config.toml
n_layer = 14
d_model = 96
n_head = 3
n_kv_head = 3
head_dim = 32
d_mlp = 384
vocab_size = 2289
activation = "squared_relu"
norm = "rmsnorm"
norm_place = "pre"
norm_eps = 1e-05
positions = "rope"
rope_base = 21100.0
rope_fraction = 1.0
qk_norm = false
attn_scale = 0.177
bias = "none"
tie_embeddings = false
parallel_block = false
extras = ["some layers without attention", "local attention windows", "shifted keys", "gated attention", "exclusive self-attention", "capped logits"]
init = "normal"
init_std_qkv = 0.0531
init_std_o = 0.0
init_std_up = 0.0531
init_std_down = 0.0
optimizer = "muon_variant"
lr = 0.00452
lr_mult_o = 0.943
beta1 = 0.93
lr_head = 0.00639
grad_clip = 1.0
warmup_steps = 200
schedule = "wsd"
decay_fraction = 1.0
decay_shape = "linear"
final_lr_fraction = 0.0
batch_tokens = [8192, 16384, 24576]
seq_len = 1024
doc_mask = true
train_tokens = 113200000
steps = 7730
dataset = "wikipedia_en"
Each number is 128 + 24 x the weight over the matrix's rms, rounded and kept within 0 to 255. Layers, rows and columns count from 0.

# layer 8 attention output (transposed), 96x96, rms 0.0883, rows 81-95, columns 0-95
[[190 108 179 141 149 159  99 140 139 117 127 136 116 151 120  98 132 149 124 173 112 120 119 171 138 141 133 150 145 144  91 129 149 139 147 133 156 138 106 104 101  91  85 142 116 115 131  85 130 138 125 135 104 150 133 138 128 111 138 148 138 141 127 129 173 101 174 126 127 154 126 118 145 145 149 151 132 132  88 141 126 129 115 112 114 112 132 127 126  86 155 130 101 145 132 114]
 [143 115 138 145 112 146 155 148 104 124 101  87 136  83 127 117 117 111 184 159 149 152 120 149 119 183 136 115 165 136 182 123 178 113 102 158 119 109 102 142 161  65 164 133 156 120 121 110 158 154 150 122 152 188  80 142  94 154 127 139 100  97 144 156 126 166 130 148 124 140 115 144 133 120 125 122 142 112 133 133 103 128 123 116 150 120 128 118 105 167 116 159 118 138 126 120]
 [110  86 172 118 132 113 118 137 140 128 146 156 129 140 167 134 129 138 100 115 124 126 137 100 111 135 149  85 151 123 156 116 156 104 139 125 145 151 115 145 138 117 108 105 117 130 100 159 107  96 127 135 119 130  99 123 167 117 130  96 119 136 131  92 138 130  70 129 126 144  91 112 116 149 110 169 121  95 121 145 117 122 170 123 132 124 124 151 113 127 125 151 140 142 131 113]
 [158 132 158 119 158 133 164 104 101 122 123 151 171 133 157 113 139 133 139 132  88  94 156 104 148 132 134 150 173 103 117 115 128 142 109 123  90 109 145 174 156 145 155 120 137 149 156 151 101 143 128 112 135 138 156 130 111 125  63 139 142 112 134 133 138 169 126 102 131 152 115 159 136 119 127 120 129 128 120 128 121 105 137 147 132 134 121 144 122 117 138 140 111 127 127 144]
 [156  66 139 149 134 155 133 153 140 110 182 157 128 134 152 132 133  87 148 132 135 111  92 104 142 127 138 125 162 112 138 118  91 144 104 115 164 107 160 165 142 100 102 133 125 185  97 168 136 172 157 162 157  92 104 148 117 145 135 145 157 131 135 138 115 101 120 108 108 160 105 154 115 143 135 131 138 153 149 115 122 132 117 103  82 145 136 114 134 148  80 119 146  99 112 123]
 [136 168 118 140 111 118 125  93 117 125 139 116 153 100 138 105 107 127 141  88 150 117 138 122 131 119 115 141 140 108  94 118  55 138 129 157 134 144 120  87 158 126 151 137 144 136 113  90 130 112  78 128 144 152  85 119 125 130 111 100 155 100 159 117 142 139 119 106 180 112 145 151 133 144 161 105 180 143 133 117 111 159 107 132 127 122 118 132 127 123 143 105 101  93 100 172]
 [122 137 108 133 144 121 117 141 115 152  89 135 111 131 121 125 168 150 136 110 123 103 117 122 114 128 104 186 146 137 145 124  96 136 138 132 150 119 138 132 123 158 162 153 148 135 133 103 108 117 171 139 126 152 109 153 112 153 142 148 163 149 130 135 128  91 107 126  97 147 140 126 138 117 126 151 143 125 101 105 141 137 124 149 128 136 114  87 119 130 135 129 122 146 147 122]
 [115 124  87  94 129 116 134 135 130 144 111 103 169 136 147 160 147 103 103 126 171 119 114 127 126 122 124 157 116 136 170 122 151  92 108 113 155 115 122 124 137 100 122 128 111 115 103 170  92 146 153 140 176 160 135 141 140 133 138 132  82  87 136 139 117 116 116 150 122 148 130 148 102 108 110 129 160 143  89 135 115 138 127 130 134 124 174 126 124 127 164 167 181 118 115 116]
 [140 132 124 161 117 110 157 132 105 133  92 148 120  92  90 118 101 113 148 145 141 141 156 132 101 136 129 124 152 126 104 111 117 136 116  79 151  93 157 119 121 113 107 116 144  88 170 131 125 109 178 144  90 129 162 131 138 138  71 153 120  71 167 107 120 146 168 137 181  96 158 129  91 134 135 148 116 122  86 136 110 101 130 136 140 128 141 107 129 144 115  97 111 126 114 136]
 [ 96 160  91  59 172 136 202 121 157 132 142 155 152 110 117 136 126 123 138 142 168 158 126 162 118 130 117 123 125 147 105 141 127  98  81 126 134 168  99 204 156 143 151 141 146 120 133 158 129 127 118  72 154 132 109 105 157 112 109 100 133 179 113 109 173 120 143  78  83 148 103 126  92 136 120 158 111 136  99 141 150 145  79 119 116 164 156 154  78  97  92 149 109  85 143  90]
 [131 114 149 131 169 171 151 171 109 107 173 113 103 133 125  92 124 101  86 102 178 137 102 126 137 142 118 131 163 145 132 134 150 116 172 124 145 110 155 115  81 169 121 102 147 109 145 153 102 125 114  99  95 152 101 124 122 126 120 148 121 104 134 134 114 138 122 124 116 116 111 104 169 129 130 179 102 114 131 124 110 131  86 108 151 122 137 154 132 136 138 143  87 129 135 131]
 [159 130 106 158 168 138 154 136 119 125 126 127 173 120 135 113 131 130 126 117 125  76 130 166 121 127 157 151 124 138 144 136 145 137  95 107 106 127 157 147 154 139 112 123 136 132 154 129 156 133 138 114 155 100 106  99 153 119  97 132 120 129 156  86 145 136  90 101 140 128 115 137 112 141 109 144 138 124 140 142 112 117 106 123  97 144 112 113 124 135  75 151 117 164 157 118]
 [ 84 170 132  87 130 125  93 157 130 122 137 109  77 119 143 150 126 114 109 111 103 108 189  90 115 128 157 149 122 146 110 129 131 168 110 134 108 157 157 130  96 134 136 116  95 166 143 129 116 141 134 146  76 197 166 116 107 128  96 131  88 141 101 158 160 112 135  96 109 121 110  95 138 188 143  94 151 137 101 111 149 126 187 128 131  55 130 120 131  92 116 105 166 119 136 142]
 [126 149 130 117 100  68 161 106 109 100 106 130 135 156 116 132 104 125 135 160 156 114 129 169 133 139 164 105 134 112  93 139 151 124 122 146 186 150 146  96 107 141 135 141 178 142 113 130 132 141 129  89  91 133 140 149 133 122 113 124 100 104 105 123 132 146 106 148 150  90 171 118 140 134 128 144 128 129 131 115 130 104 128  97 131 130 103 102 114 137 111 156  94 148 158 140]
 [ 83 106 118 165 158 157 136 164 129 161 168 145 135 131 121  85 131 115 156 139 147 119 118 121 125 138 135 153  92 116 161 163 128 139 119 113  98 156 117 148 119 130 117 166 139  80 132 118 142 137 101 148 157 112 127 105 175 160 111 137 126 110 105 124  92 124 135 138 164 132 126 121 136  92 134 146 116 121 122 129 147 124 125 161  86 145  91 135 127 109 114 146 101 120 136  98]]
# layer 8 attention value, 96x96, rms 0.103, rows 82-95, columns 0-95
[[122 135 147 150  94 102 131 105 120 163 118 109 139 123 129 136 141 147 141 134 137 104 105 117 119 135 153 129 183 127 144 108 139 140 137 129 128 143  93  81 122  76 142 112  90 121 103 145 124 121 156 101 196  85 136 120 113 142 160 125 134 130 158 107 130 157 128 117 118 132  96 148 135 125 108 130 112 169 171 124 152 138 202 136  88 117 134 113 147 132 198 156 108  94 132 133]
 [ 95 163 167 154 153 113 119 149 140 138 116 122 141 128  98 169 151 134 107 142 110 134 105 114 142 105 114 118 141 188 145 131 138 134 123  99 129 162 145 114 117  99 197 123 102  97 129 107 113 161 135 136 125 146 113 106 123 127 137 143 140 145  68 131 141 138  76 140 128 138 169 142 139 141 135 130 114  93  96 142  98  57 109 137 139 158 169 125 117 140 130 159 126 132 133 166]
 [168 129  93 128 119 163 180 155 144  97 126 119 184 116 138 133 133 101 152 105 136  91 120 123 159 133  98 129 111 158 106 117 124 105 130 137 145 120 129 111 115 167 107 104 146 101 111 130 141 117 113 104 165 142 107 165 122 135 136 177  97  99 139 143 124  88  96 153 117 124 110 151 103 130 128 135 127 110 152 138 129 177 151 120 120 123 119 133 144 119 145 125 144 119 118 126]
 [125 116 142 150 117 161 100 107 140  93 132 139 113 115 125 155 138 164 192  79 159 182  89 102 151 144 149 134 127 159 132 135 109 157  87 104 111  99 142 141 145 128 119 154 138 114 136 148  77 118  96  71 148 138 109 118 124 144 156 128  98 107 114  93 112 131 152 123 134 115 139 122  99 151 153 153 106 163  79 162 135 147 109 165 104 157 166 155 123 149 128 112 150 101 165 132]
 [138 128 142 161 116 126 121  96 124  91 170 122 114 113 126 127  97 107 129 131 131  68 121 131 151 156 128 140 112  94 134 125 108 122 122 139 102 117 109 123 104 144 128 102 148 121 131 105 135 101 104 130 134 115 176 161 147 125 164 156 123  95 172 100  99 125 164 129 148 127 173 143 134 148 128 118 127 123 138 101 107 177 165 160 138 131 106 143 139 100 104  98  96 138 145 129]
 [124 151 121 130 116 160 132 110 118 116 156 130  69 158 117 104 115 127 167 123 105 115 118 135 117 128 138 144  92 138 134 116 160  71 115 152  89 133 123 152 138 110 140 136 140 106 146 137 139 108 132  89 140 113 118 130 152 126 133 151 124 108 140 123 105  97 139 130 114  83 135 105  98 125  99 125 142 183 111 109  99 160 127  96 156 121 142 142 134 128 161  92 172 145 118 133]
 [105 132  85 143 132  85 119  86 122 122 106 122 122 132 140 143 162 155 128 132 149 117 168  79 133 128 129 118 114 164 157 122 145 140 121 139 117 125 117 102 135 131 163 105 133  72 117 150 100 118 159 141 163  96 138 128 142  76 134 158 126 120 112 115 109 100 100 159 127 112 100 125 157 102 121 143 111 129 134 128 113 102 118 131 101 148 118 118  99 115 121 151 163  95  90 174]
 [145 163 160 121 104  95 155 154 135 116  90  89 146 108 147 107 117  78 130 131 141 120 165 148 119 168  85 153 153 103  89  90 133 119 114  99  98 116 134 117  92 122  81 121  93 114 182 113 115 113 185 105 114 136 139 148 113 154  92 164 144  83 177 103 112 147 154 138 130 123 110 153 145 141 185 154 125 140  89 119 109 123 132  54 159 121 115  89 128 160 151 111 134 158 131 138]
 [126 143 160 115 171 149 158 153 128  70 139 145 101 120 158 127 125 138 120 169 124 123 141 142 110 131 157 121 142 150 118  94 130 105 141 110 151 210  96 134 107 124 140 124 126 141 147 118 116 189 114 114 140 139 130 152 107 143 150 133 157 178 163  91 127  80 142  73 117 114  85 160  80 127  88 125 128 148  98 161 161 127 134  89 101 177  98 146 140 114 119 147 124 141 110 124]
 [ 84 142  86 133 154 132 120 124 154 133  98 172  79 143 117 141 105 140 123 176 152  75 143 128 123 140 133 144 131  99 125 136 114 163 110 139 123 156  99 115 124 103 111 141 111 171 147 118 144 122 115 103 114 146  83 120 112 145 128 116 139 119 108 126 127 145  76 112 104 109 136 140 132 134  91 226 152 110 122 125 130  86 129 122 104 125 138 112  88 126 146  87 127 134 129 120]
 [112 136  98 127 135 152 122 144 164 111 146 106 137  94 164 139 121 122 137 140 109 126 120 156  92 134 138 127 119 150 146 151 149 106 123 141 115 147 118 123 169 130 137 128 135  90 139 135 128 159 136 112 138  72 119  85 131 183 186 163 135 127 144  86 124 140 132 111 121 134 103 133 100 101 139  97 107 156 101 148  87 114 108 105  93 114 125 126 114 116 164  91 109 114 155 155]
 [135 148 122 122 125 108 112 169 105 110 132 135  87 130 147 111 118 102  72 152 134 140 144 127 136  74 136  96 111 128  39 133 122 106 132 138 121 163 156  92 130 169  76 129 123 108 163 122 124  97 129 138 102 143 148 139 130 159 154 117 104 139 130 160 102 130 116 118 165 151 162  62 152 131 156 135 177 168 112 159 139 125 123 137 125 103 153 119 141  95 150 172 110 131 103 169]
 [140 134 138 142  99 103  95 180 123 159 167 160 140 138 128 124 149 140 139 141 134 126 111 156 140 117 113 132 112 131 119 120 134 140 140 130 117 181 120 106  98 100 130 139 123 127 131 159 103 154 178  98 133 159 162 129 154 140 148 138 162 152 188 159 141 162 139  84  87 125 133 125 135 126 116 135 115 124 142 135  95 111 116 123 111 162 109  93 138 115 116  86 147 132 136 143]
 [117 114  96 114 123 155 142 121 172 141 126 131 129 107  96  98 155 157 123 166 142  91 156  77  97 171 132 119 158 128 148  89 127  79 118 111 114 153 130 120 143 161 135 153 111 129 106 125 160 129 159 150 126 108 103 102 152 154 125 114  98 125 114 140 128 160 135 112 136  93 137 132 118 114 111  78 121 147 114 172 174 120 160 155 102 120 104 113 133 132 114 132 101 136 122 104]]
# layer 8 MLP up, 384x96, rms 0.127, rows 0-21, columns 0-95
[[129 149 153 116  93 147 149 127 132 108 138 159  98 159 105 168 132 106 116 179 123 125 115 118 122  92 113 170 107 123 111 132 129 156 118 109 122 116 111 155 119 144 138 145  82 116 162 109 111 142 175 116 125 129  87 146 136 120  95 122 114  99 122 138 165 102 111 148 102 107 116 126 148 127 105 109 152 141 156 118 114  94 174 112 137 140 103 156 102 198 154 107 168 143 159 150]
 [100 109 142 146 136 126 142 133 118 130 128 105 189 119 130 157 101 142 162 116 118 155 108  99 186 164 119 167 160  97 127 116 107 144 144 108 118 126 114 152 157 117 148 142 139 158 120 128 125 117 167  89 145  93 113 118 114 153 114 126 133  97 149 139 133 126 128  87 110 143 130 130 108 109  91  83 199 130 141 137 155 136 117 155 178 139 121 139 120 164 147 112  95 103 123 101]
 [122 111 143 114 175 155 116 119 117 155 138 133 115 127 172 155 166 172 154 143 134  98 141  91 145 105 106 102  84 134 132 151 111 150  83 139 160 111 184 110 138  97 133 112 135 177 156 100  73 112 140 107 139 126 132 117 101 118 127 124 100  79 166 161 182  69 141 117 120  75 116 156  95 173 143 139 108  88 143 149  91 128 146 114 111 142 159 148 101 129 120 142 139 113 123 122]
 [129 149 155 119 141 131 114 170  95 108 125 128 142 188 157 115 155 134 102  94 150 151 138 143 137 157 150 131 153 127 123 139 150 144 119 155 122 132 121 103 140 118 174 204 169  72 137 145 128 164 125 107 176 159 133  97 148 129  90 138 117 131 149 153 165 131 123 112 102 146 139 122 149 132 116 121 123 140  96 148 115 145 118 152 133 107  65 120 116 165  96 169 138 126 117 154]
 [100 135 129 165 151  92 125 161 179 132 123  80 153 169 109 133  76 163 142 102 150 155 112 125 119 183 124 153  97 130 110 107 130 156 101 141 141 121 137 123 122 114 135 135  92 112 113 160  97 158 111 111 138  87 147 128  87 136 118  60 158 125 120 143  96 135  97 123  89 131 113 138 139 103 138 145 131 137 149 150 128 147 110 157 130 134  72 125 117 105 141 123 151 137 139 161]
 [ 94 150 105 130 159 145  87 148  99 114 120 148 128 152 156 135 113 136 166 107 150 114 139 113 158 184 113 186 124 136 100 161  97  95 133 146  76 146 107 154 151  95 128 191 134 147 124 146  95 124 135 127 140 160 116 147 143 110 106 139 129 128 185 139 106 120  90  94 150 123 170 119 130 138  78 130 172 150 146 118 111 174  99 143 128 146 123 172 103 102 152 102 148 155 192  99]
 [148  97 119 140 116 124 118 106  99 169 123 153 141 111  72 129 112 106 133 100 140  93 108 128 147 133 123 154 128 139  96 142  85 148 112 125 118  93 155 104 188 118 165 148 149 185 124 162 115  56 172 173 143 134 174 141  96 122 125 117 111 107 116 182 164 128 163  96 158 101 124 163 101 115  89  88  95 134 138 105 141 113 173  95 102 142 126 162 145 125  90 138 134 137 147  66]
 [102 184 156 154 140 130 180  76  85 132 124  74 195 115 153 144 138 134 126 114 139 154 150 153 142 103 128 109  92 154 146  61  93 104 178 150 111 112 159 130 118 155 156  99 163 168 179 133 169 107 112 133 176 138 121 157 145 111 102 100 129 134 123  80 123 123 161 137 145 141 153 168 120 158  84 107 160 109  94 146 138 108 120 149 145 106 113 138 104 137 105 142  99 108 119  80]
 [108 158 123 114 131 112 132 137 138 121 144 127 108 139 128 136 162 144 172 124 116 130 123 144  92 111 161  67 127 156 156 109 119 172 120 158 169 142 115  99 107 134 103 144 121 150 131 136 140 131 113 157 116  89 104 171 186 173  80 132 137 118 148 130 139  95  99 143 119 134 174 135 163 111 110 118 119  98 160 107 126 150 111 158 147 137 149  96  65 118 125 115 171 153 135 114]
 [ 97 138 135 131 115 108 140 148 153  94  96 158 149 127  72 128  95  99 143 183 141 137 102  81 145 151 155 123 148 123 145 139 114 116 174 106 135 126 131 111 112 130 164 141 132 150 125  86 139 118 131 140 114 142 131 113 145 111 121 120 118 128 154 150 122 158 133 138 154 141 160 107 140 132 100 106  89 110 117 127  94 171 210 175 121 132 127 128 123 158 146  81 138 139 134 129]
 [ 84 115 156 138 150 155 137  74 111 108 129 154 117 147  72 143 129 132 163 126 109  98 161 157 148 155 134 160 110 145 119 127 115 122 125 107 145 120 136  81 107 138 114  96  80  89 172 177  96 115 135 184 112 137 105 123  99 160 111 105 111 142  74 139  91 140 100 160 127 127 154 124 137 154 140 126 167 171  93 143 137 101 128 171 120 135 122 139 144 150 142 140 108 119 120  99]
 [131  98 176 155 110 101 145  97 138 106 138 125 153 176 115 126 110 137  98 156 113  92 152 154 158 117 109 106 108 109 131 148 135 121 151 166 108 130 129 118 134 155 147 142 111 116 114 115 133  89 175 122 148 186 149 186 122 137 145 129 101 150  97 123  84 144 155 129 127 148  98 125 140  95 137 109 108 155 137 130 122 159 130  59 138 175 119 140 148 186  99 139 145 142 132 136]
 [143 119 119 120 137 149 147 112 136 131 159 154 112 163 159 107 144 126 145 124 101 161 119 128 137 172 170 144  96 142 108 154 169  68 117  87 129  95 145 144 149 141 135 152 143 155 160 167 122 113 102 103 172 135  85 151 138 112 135 139 157 154 120 111 105 167 124 105 133 130 110 168 103 119 115 150 131  93 160  73  89 124 135 140 105 151 101 128 145 135 117 124 129 146 124  98]
 [121 145 155 107 110  96 185 117 114 118 103 127 152 134 147 120 154  95 114  98 119 140 125 107 131 150 130 178 110 131 148 147 131 131 133 147 117 159 167 120 166  89 103 124 155 111 119 122 112 121 128 136 148 128 104 129 131 151  81 112 122 164 103 133 156 171 124 121 149 113 156 121 180 146 125 150  99 132 110 137 126 179 126 125 126 113 103 152 113 129 131 142 128  84 127 103]
 [147 176 141 139 112 142 119 150 151 106 117 156 176 129 154 117 118 113 121 109 154 128 136 118  94 115 123 106 182 135 112 146 139 139 148 157 177 149  97 211 125 114 104 130 160 142 108 161 148 140 131 150 140 122 152 137 149 131 125 130 145 148 160 107 156 164 151 130 178 117 154 125 126 143 131 134 129 118 122 156 147 159 137 141 104 126 135 105  97 130 124 141 109 147 116 112]
 [145  92 128 131 172 149 138 114 141 122 166 145 118 118 106  73 149 147 179 135 129 110 162 122 119 126 122 127 114 118 116 121 145 129 118 100 107 160 146 187 128 125 107 172 121 152 109 118 127  93 122 141 165 103 119 145 124 139 116 116 179 125 143  99 161 126 167 120 105  85 121 138 124 124 129 128 125 133 186 125 126  96  97 121 148 148 129 135 103  95 159 107 134 110 173 114]
 [144 128 168 128 125 151 149 100 120 159 130 115 171 176 139 122 159 120 102 126 108 136 100 177 185 155 109 118 124 130 133 106 123 124 123 126  91 154 162 119 108 163 136 148 123  77 143 160 136 158  81 132 150 117 101 118 182 149 148 120 110 125  98 177 109 181 113 112 144 101 191 192 143 141 124  78 121 110 133 137 108 155 147 141 110 107 123 128 142 112   8 166  95 113 145 105]
 [145  74 150 167 125 137 130 105  91  72 183 104 126 100 131 102 109  88 115 121 116  91  99 158 131 144 105  96 111 160 145 109 130 137 146 137 107 130 119 116 102 137 121 144 127 115 107 119 130 149 127 132 111 126 133 102 121 131 167 107 100 143 150 184 133 145 155 129 129 133 158 146 139 142 113 107 126 144 140 133 128  99  97 128 129 132 128 130 137 117 100 121 146 110 132 112]
 [140 134 134 121 120 137  88 111 109  77 136 138 137 161 154 141 113 118 130 119 145 137 114 145 125 161 112 176 130 118 101 122 130  88 104  76 121 147 131 157  90 154 130 135 105 142 112 134 138  94 157 107 140 158 129 112 114 150 141 119 133 116 116 142 103 116  99 114 133 162 127 169 147 155 138 130 131 123 139 116 123 146 124 153 129 144  94  99 119  90 120 110 135  99  88 102]
 [116 165 126 128 139 119 122 114 163  87 108 176 129 113 140 111  86  98 130 100 174 130 120 163 135 127 134 141 117 119  87 131 146  67  95 162 159  96 116 109 136  75 153 125  97 116 105 126 131 136 121 138  95 153 135 107  88 182  97 114 100 132 124  83 129 153 128 122 131 155 140 138 138 127 137 124 130  69 139 146 112 121 128 120 104 152  84  98 133 108  32 117 110 144  88 110]
 [132 113 161 117  91  94 180  84 167 121 114  83 140 135 116  89 222 161 148 139 158 124 132 147 103 136 110 112 107 112 126 124 159 106 143 173 101 134 171 131  56 129 127 112 102 182 174 208 118 160 109 106 102 164 156 118 115 141 156 124  98 117 127 147 117 152 129 131 156 123 142 118 152 128 145 136 134 135 142 129 117 147 126 136 139 129 179 140  96 117 117 164 105 114 146  89]
 [123 159 177 101 185  88 143 112 144 109 171 138 131  97 107 149 109 151 120 130 123 115  96 132 162 139 142 114 148 124  93 100 142 113 136 127 114 125 126 159 138 116 138 128  94 129 138 148  90 129 163 121 114 189 120  86 160 129 132 139 161 157 105 120  84 110 110 145 137 150 131 155 134 178 124 149 107 111 142 129 110 125  98  91 114 129 113  82  98 114 132 128 136 149 143 128]]
# layer 8 MLP down (transposed), 384x96, rms 0.0605, rows 0-20, columns 0-95
[[163 121 131 126 141  85 169 146 151 101 127 137 135 157 159 121 140 120 144 112 167 156 111 106 106 128 172 146 147 151 148 137 111  74 155 105  89 166 120 124  94 154 102 155 126 136  90  86 110 123  97  93 192 121 135 142 126 156 117 115  97 119 116 108 129 138 106 133 142 141 112 139 127 196 143 123 100 153 155 142 131 143  97 142 113 171 147 144 123 102 150  97 155 107 152 136]
 [134 169  80 115 194 141  99  95 125  86 125 120 127 148 156 107 103 116 123 107 109 125 153 128 123 129 114 131 160 100 113  99 143  99  98  97 104 149 120 101 134 135 109 176 142 138 144 126 137 141 179 122 107 128 142 132 166 126  87 112 144 125 101 133 142 121 144 147 131 134 133  80 131 144 114 179 101 167 156 129 129 111 122 182 117 115 110 123 131 125 139 148 122 144 146 103]
 [140 119  80 103 141 154 139 116 121 140 157 112 107 135 123  86 153 134 122 148 150  93 101 151 125 133 150  99  88 123 137 114 136  86 125 138 163 129 151 136 130 138 106 101 154 179 179  50 126 139  95 101 135 124 134  60 150 110 141 165 109 126 148 169 150  86 112 140  83  88 135 106 148  97 115 109 132 148 128 176 103 104 136 149 101 121 142 124 117 150 144 140 152 107 128 168]
 [125  87 129 128 132 105 107 114 129  95 160  98 173  72  96 132 145 160 150  97 112 135 107  94 145 151 115 116 144 160 130 123 158 150 131 113 123 139 128 152 156 144 140 120 114 121  92 106 135 142 145 139 115 135 147 155 118 159 115 142 168 100 144 137 145 161 135 147 105 128 155 148 135 109 125  93  97 117 119 105 114 120 182 113 131  82 173 127 152  97  96 107 115 121 135 155]
 [105 126 137 188 100 135 118 154 159 124 151 133  98 112 163 155 155  97 137 119 121 140 107 100 150 198 137 120 135 139 132 110  82 110 112 173 105 164 117 171 103 133 133  84 164 128 162  90 126 123  98 169 104 128 137 132  99 172 127 115 148 114 141 159  82 114  90 146 129 156 122 101 140 123 124  91 103 181 160 142 112 108 140 144 146  75 115 137 122 123 163  73 133 151 137 146]
 [135 145  98 137 123 120  83 135  91 148 163 122 109 112 165 108 121 105 147 138 133 130 167 139 138 113 100  80  79  96 142 141 108 113 126 205 126 129 166 109  89 114  97 112 103 137 200 109  74 131  83 129 126  80 139  98 126 137 164 116 138 160 104  90 143 165 125 153 169 116 130 141 129 128 157 144 144 105 107 119 136 119  88 105 162 132 176 145 111  90 128 133  96 159 166 139]
 [135 129 133 149 136 107 140  72 149 117 151 147 110 123 153 116 139 123  96  82 158 115 160 106 118 123 141  92 146 111 155 165 131 138 120 151  59 149 123  84  49 112  82 186 107 180 131  99  92 109 177 136 149 154  74 158  84 112 143 128 118  75  86 118 119 111  97 113 130 110 113 126 119 115  68 149 120 181 136 107 103 145 137  97  81 173 138  99 102 157 112 141 164 122 127 139]
 [143 119 107 125 138 128 130  70 164 109 159  89 114 134 133 179 146 111 126 125 158 104 158 104 161 126 106 129 127 149 154  96 152 128 145  60 105 142 152 113  97 101 165  81  85 139 131 128 128 103 125 148 174 106 119  97 111 241 128 142 137 110  88 161 137 121 192 146 102 137 145 126 128 149  90 130 156 121  98 170 136 131 126 172 128 129 146 119 110 149 105 132 127  71 150  82]
 [169 111 144 129 142 153 173 130 167 108 102 122 132 127 140 153 130  71  77 124 115  95 145  90 136 114 118 123 123 128  89 170 179 135 121  95 133 157 150 121 146 128  92 133 106 117 164 123  95 144 147 123  83 173  99 170  97 137 103 110 122  91 118 175  94 127 123 139 146 112 149  80 139 122  91 118 148 139 119 121 128 144 103 129 168 120  98 132 125 116 117 117 118  98 154 144]
 [158 151 104 131 135 129 176 123 122 112 165 151 123 127 131 119 136 124 149  58 114 171 150 133 160 106 130 131 104 164 101 107 135 116 145 167 166 115 122 142 161 101 153 136 152 167 140 167  86  85 119 120 134 147 115 132 112 157 136 122 173 123 130  96 151 173 146 103 149 149 106 188 120 154 112 110 113 119 100 140 158 136  95 133 102 155 112 137 103 136 129 159 119 102 122 134]
 [ 79 134 127  98 159 166 127 127 153 128 127 112 131 141 146 129 151 125  81 168 123 118 143 120 123 152 124 136 123 119 171 159 119 166 123 128  92 123 107 164 118 165 176 139 161 122 145 139 134 137 131 161 123 129 183 138 167  90 126 107 129 149 134 155 116 141 198 186 126 159 122 179 116 135 123 110 124  97 140 112  71 124  91 123 113 147 106 114 103 151 175 116 113 172 133 136]
 [152 117 111 125  78 143 116 122 140 111 136  99 133 148  99 132 111 125  71 138 127 130 117 224 155 159 149 101 120 128  97 144 149 136 144 127 114 150 132 121 140 161 162  96 111 120 129 153 159 124 142 126 112 128 118 121 116 116 148 150 134 128 119  64  89 107 149 132 127 123 102 148 142 111 143 151 125 136 129  84 125 119 106 117 100 142 136 110 132 186 130 144  89 148 127  97]
 [132 144 148 131 133 130 125 132 106 129 104  86 128 158 116 134 139 150 117 129 134 108 170 115  92 142 158 163 115 145 110  84 138 153 181  91 131 150 124 124 133 165 139 101 149 133 132 117 113 144 172 103 152  98 105 144 105 172  80 123 121  96 105  99 138 121 114  88 163 104 128 154  96 155 130  80 134 165  95  86 107 152 134 153 161 114 160 124  99 157 118 122 133 143 126 152]
 [129  97  87 161  92 138 121 146 103 115 158 132 152 105 154 138 137 113  63 112 158 172 120 140 132 125 161 163 138  95 138 101 147 116 109 116 153 159 138 137 162 168 108 114 124 161 110  99 116  98 143 141 136 152 166 111 115 141 139 160 161 134 111 115 156 152  55 113 106 115 134  83 101 122 125 132 168 121 134 139 105 137 104 127 138 124 128 101 126 153 102 127 158 108  84 148]
 [128 117 154  73 128 104 115 138 147  91 128 139 118 123 167  61 145 115 133 136  88  85 162 150 125  93 100 110 139 138  99 157 140 159 139 121 114  94 133 151 170 160 102 137 168 127  79 130 142 130 159 156 166 142 160 115 121 106 132 117 147 147 149 141  99 156 112 149 120 102 124 148 189 131 112 129 133  80 121  75 140 133 111 125  91 128 132 112 113 130 168 124 116 126 126 147]
 [139 142 134 130 153 111 139 125 118 116  92 131 138  78 123 144 109 120 120 146  89 142 152 166  99 149 143 135 117 115 161 114 144 139  90 129 102 157 143 134 120 141 153  94 150 112 137 106  96 147 150 112 122 122 148 136 133 129 143  96 144 115 129 100 134 130  95 130  83  86 102 147 147 135 133 115 108 137 122 165 128 111 134 150 104 142 176 130 144 139 110  97 112 128 140 106]
 [ 92 146 148 137 150 168 126 127 152 152 143 132 141 162 118  99 109 176  85 104  94  87  95 135 139 110 121  88 137  81 166 165 122 137 137 142 122 183 128 107 179 139 140 110 105 159 124  75 151 102 126 174 102 120 127 120 125 147 129 112 124 152 121 146 104 179 160 124 162 123 140 141 142 111 143 139 138 115 178 141 134 173 160 133 112 136 150  89 104 141  91 117 125 151 142 115]
 [147 146 108 145 136 145 117 114 147 131  69 134 151 140 129 134 169 160 125 156  52 111 128 124 128 131 158 156 135 134 119 142 154 139 142 118 138 133 137 142 142 134 128 136 101 128 134 131 128 101 131 120 107 130 129 146 116 118 127 126 136 126 135 114 146 104  86 109 114 134 101 130 138 126 139 154 131 108 114 110 111 132 126 112 137 131 161 100 155 116 113 116 116 145 137 143]
 [115 142 163 153  99 145 148 161 118 147 105 119 126 126 126 139 160 160  93 129 128 132 120  99 104 121  95 126 104 139 159 118 141 157 106 120 154 108 160 112  98 136 148 112 124 172 112 150 115 181 126 134 123 140 121 112 134 143  83  80 129 166 129 175 153 114 131 107 134 134 124 100 136 162 115  98 106 107 133 155  86 133 131 109 102 121  99 135 149 134 171 117 147 155 133 140]
 [167 111 143 119 149 147 128 148 142 144 133 126 115 163  97 163 153 109 148 165 145  96 144 109 127 151 122  91 105 100 126 143 154 149 130  91 193 105 103 136 177 171 192 176 126 157 123  95 167 157 107  96 135 171 121 142 124 145 203 112  91 105 133 124 106 135  91 111 121 114 155 113 130 136 184  87 140  97 106 142  86 141 123 168  82 116 130 130 110 136 126 125 148 139 156  92]
 [166 114 167 128 118 139 159 141 128 109 118  80 147 134 137 126 115  94 138 127  86 110 138  97 170 121  93  73 131 110 117 106 111 139 143  91 157 135 142 139 178 157 128 122 101 153 125 132 102 119 114 133 180  72 115 133 116 160 145 123  96  99  50 170 117 151 108 161 160 145 125 125 112 131 107 155 163 166 165 118 155 106 145 116  90 146  98 161  63  92 197 105 143 139 145  82]]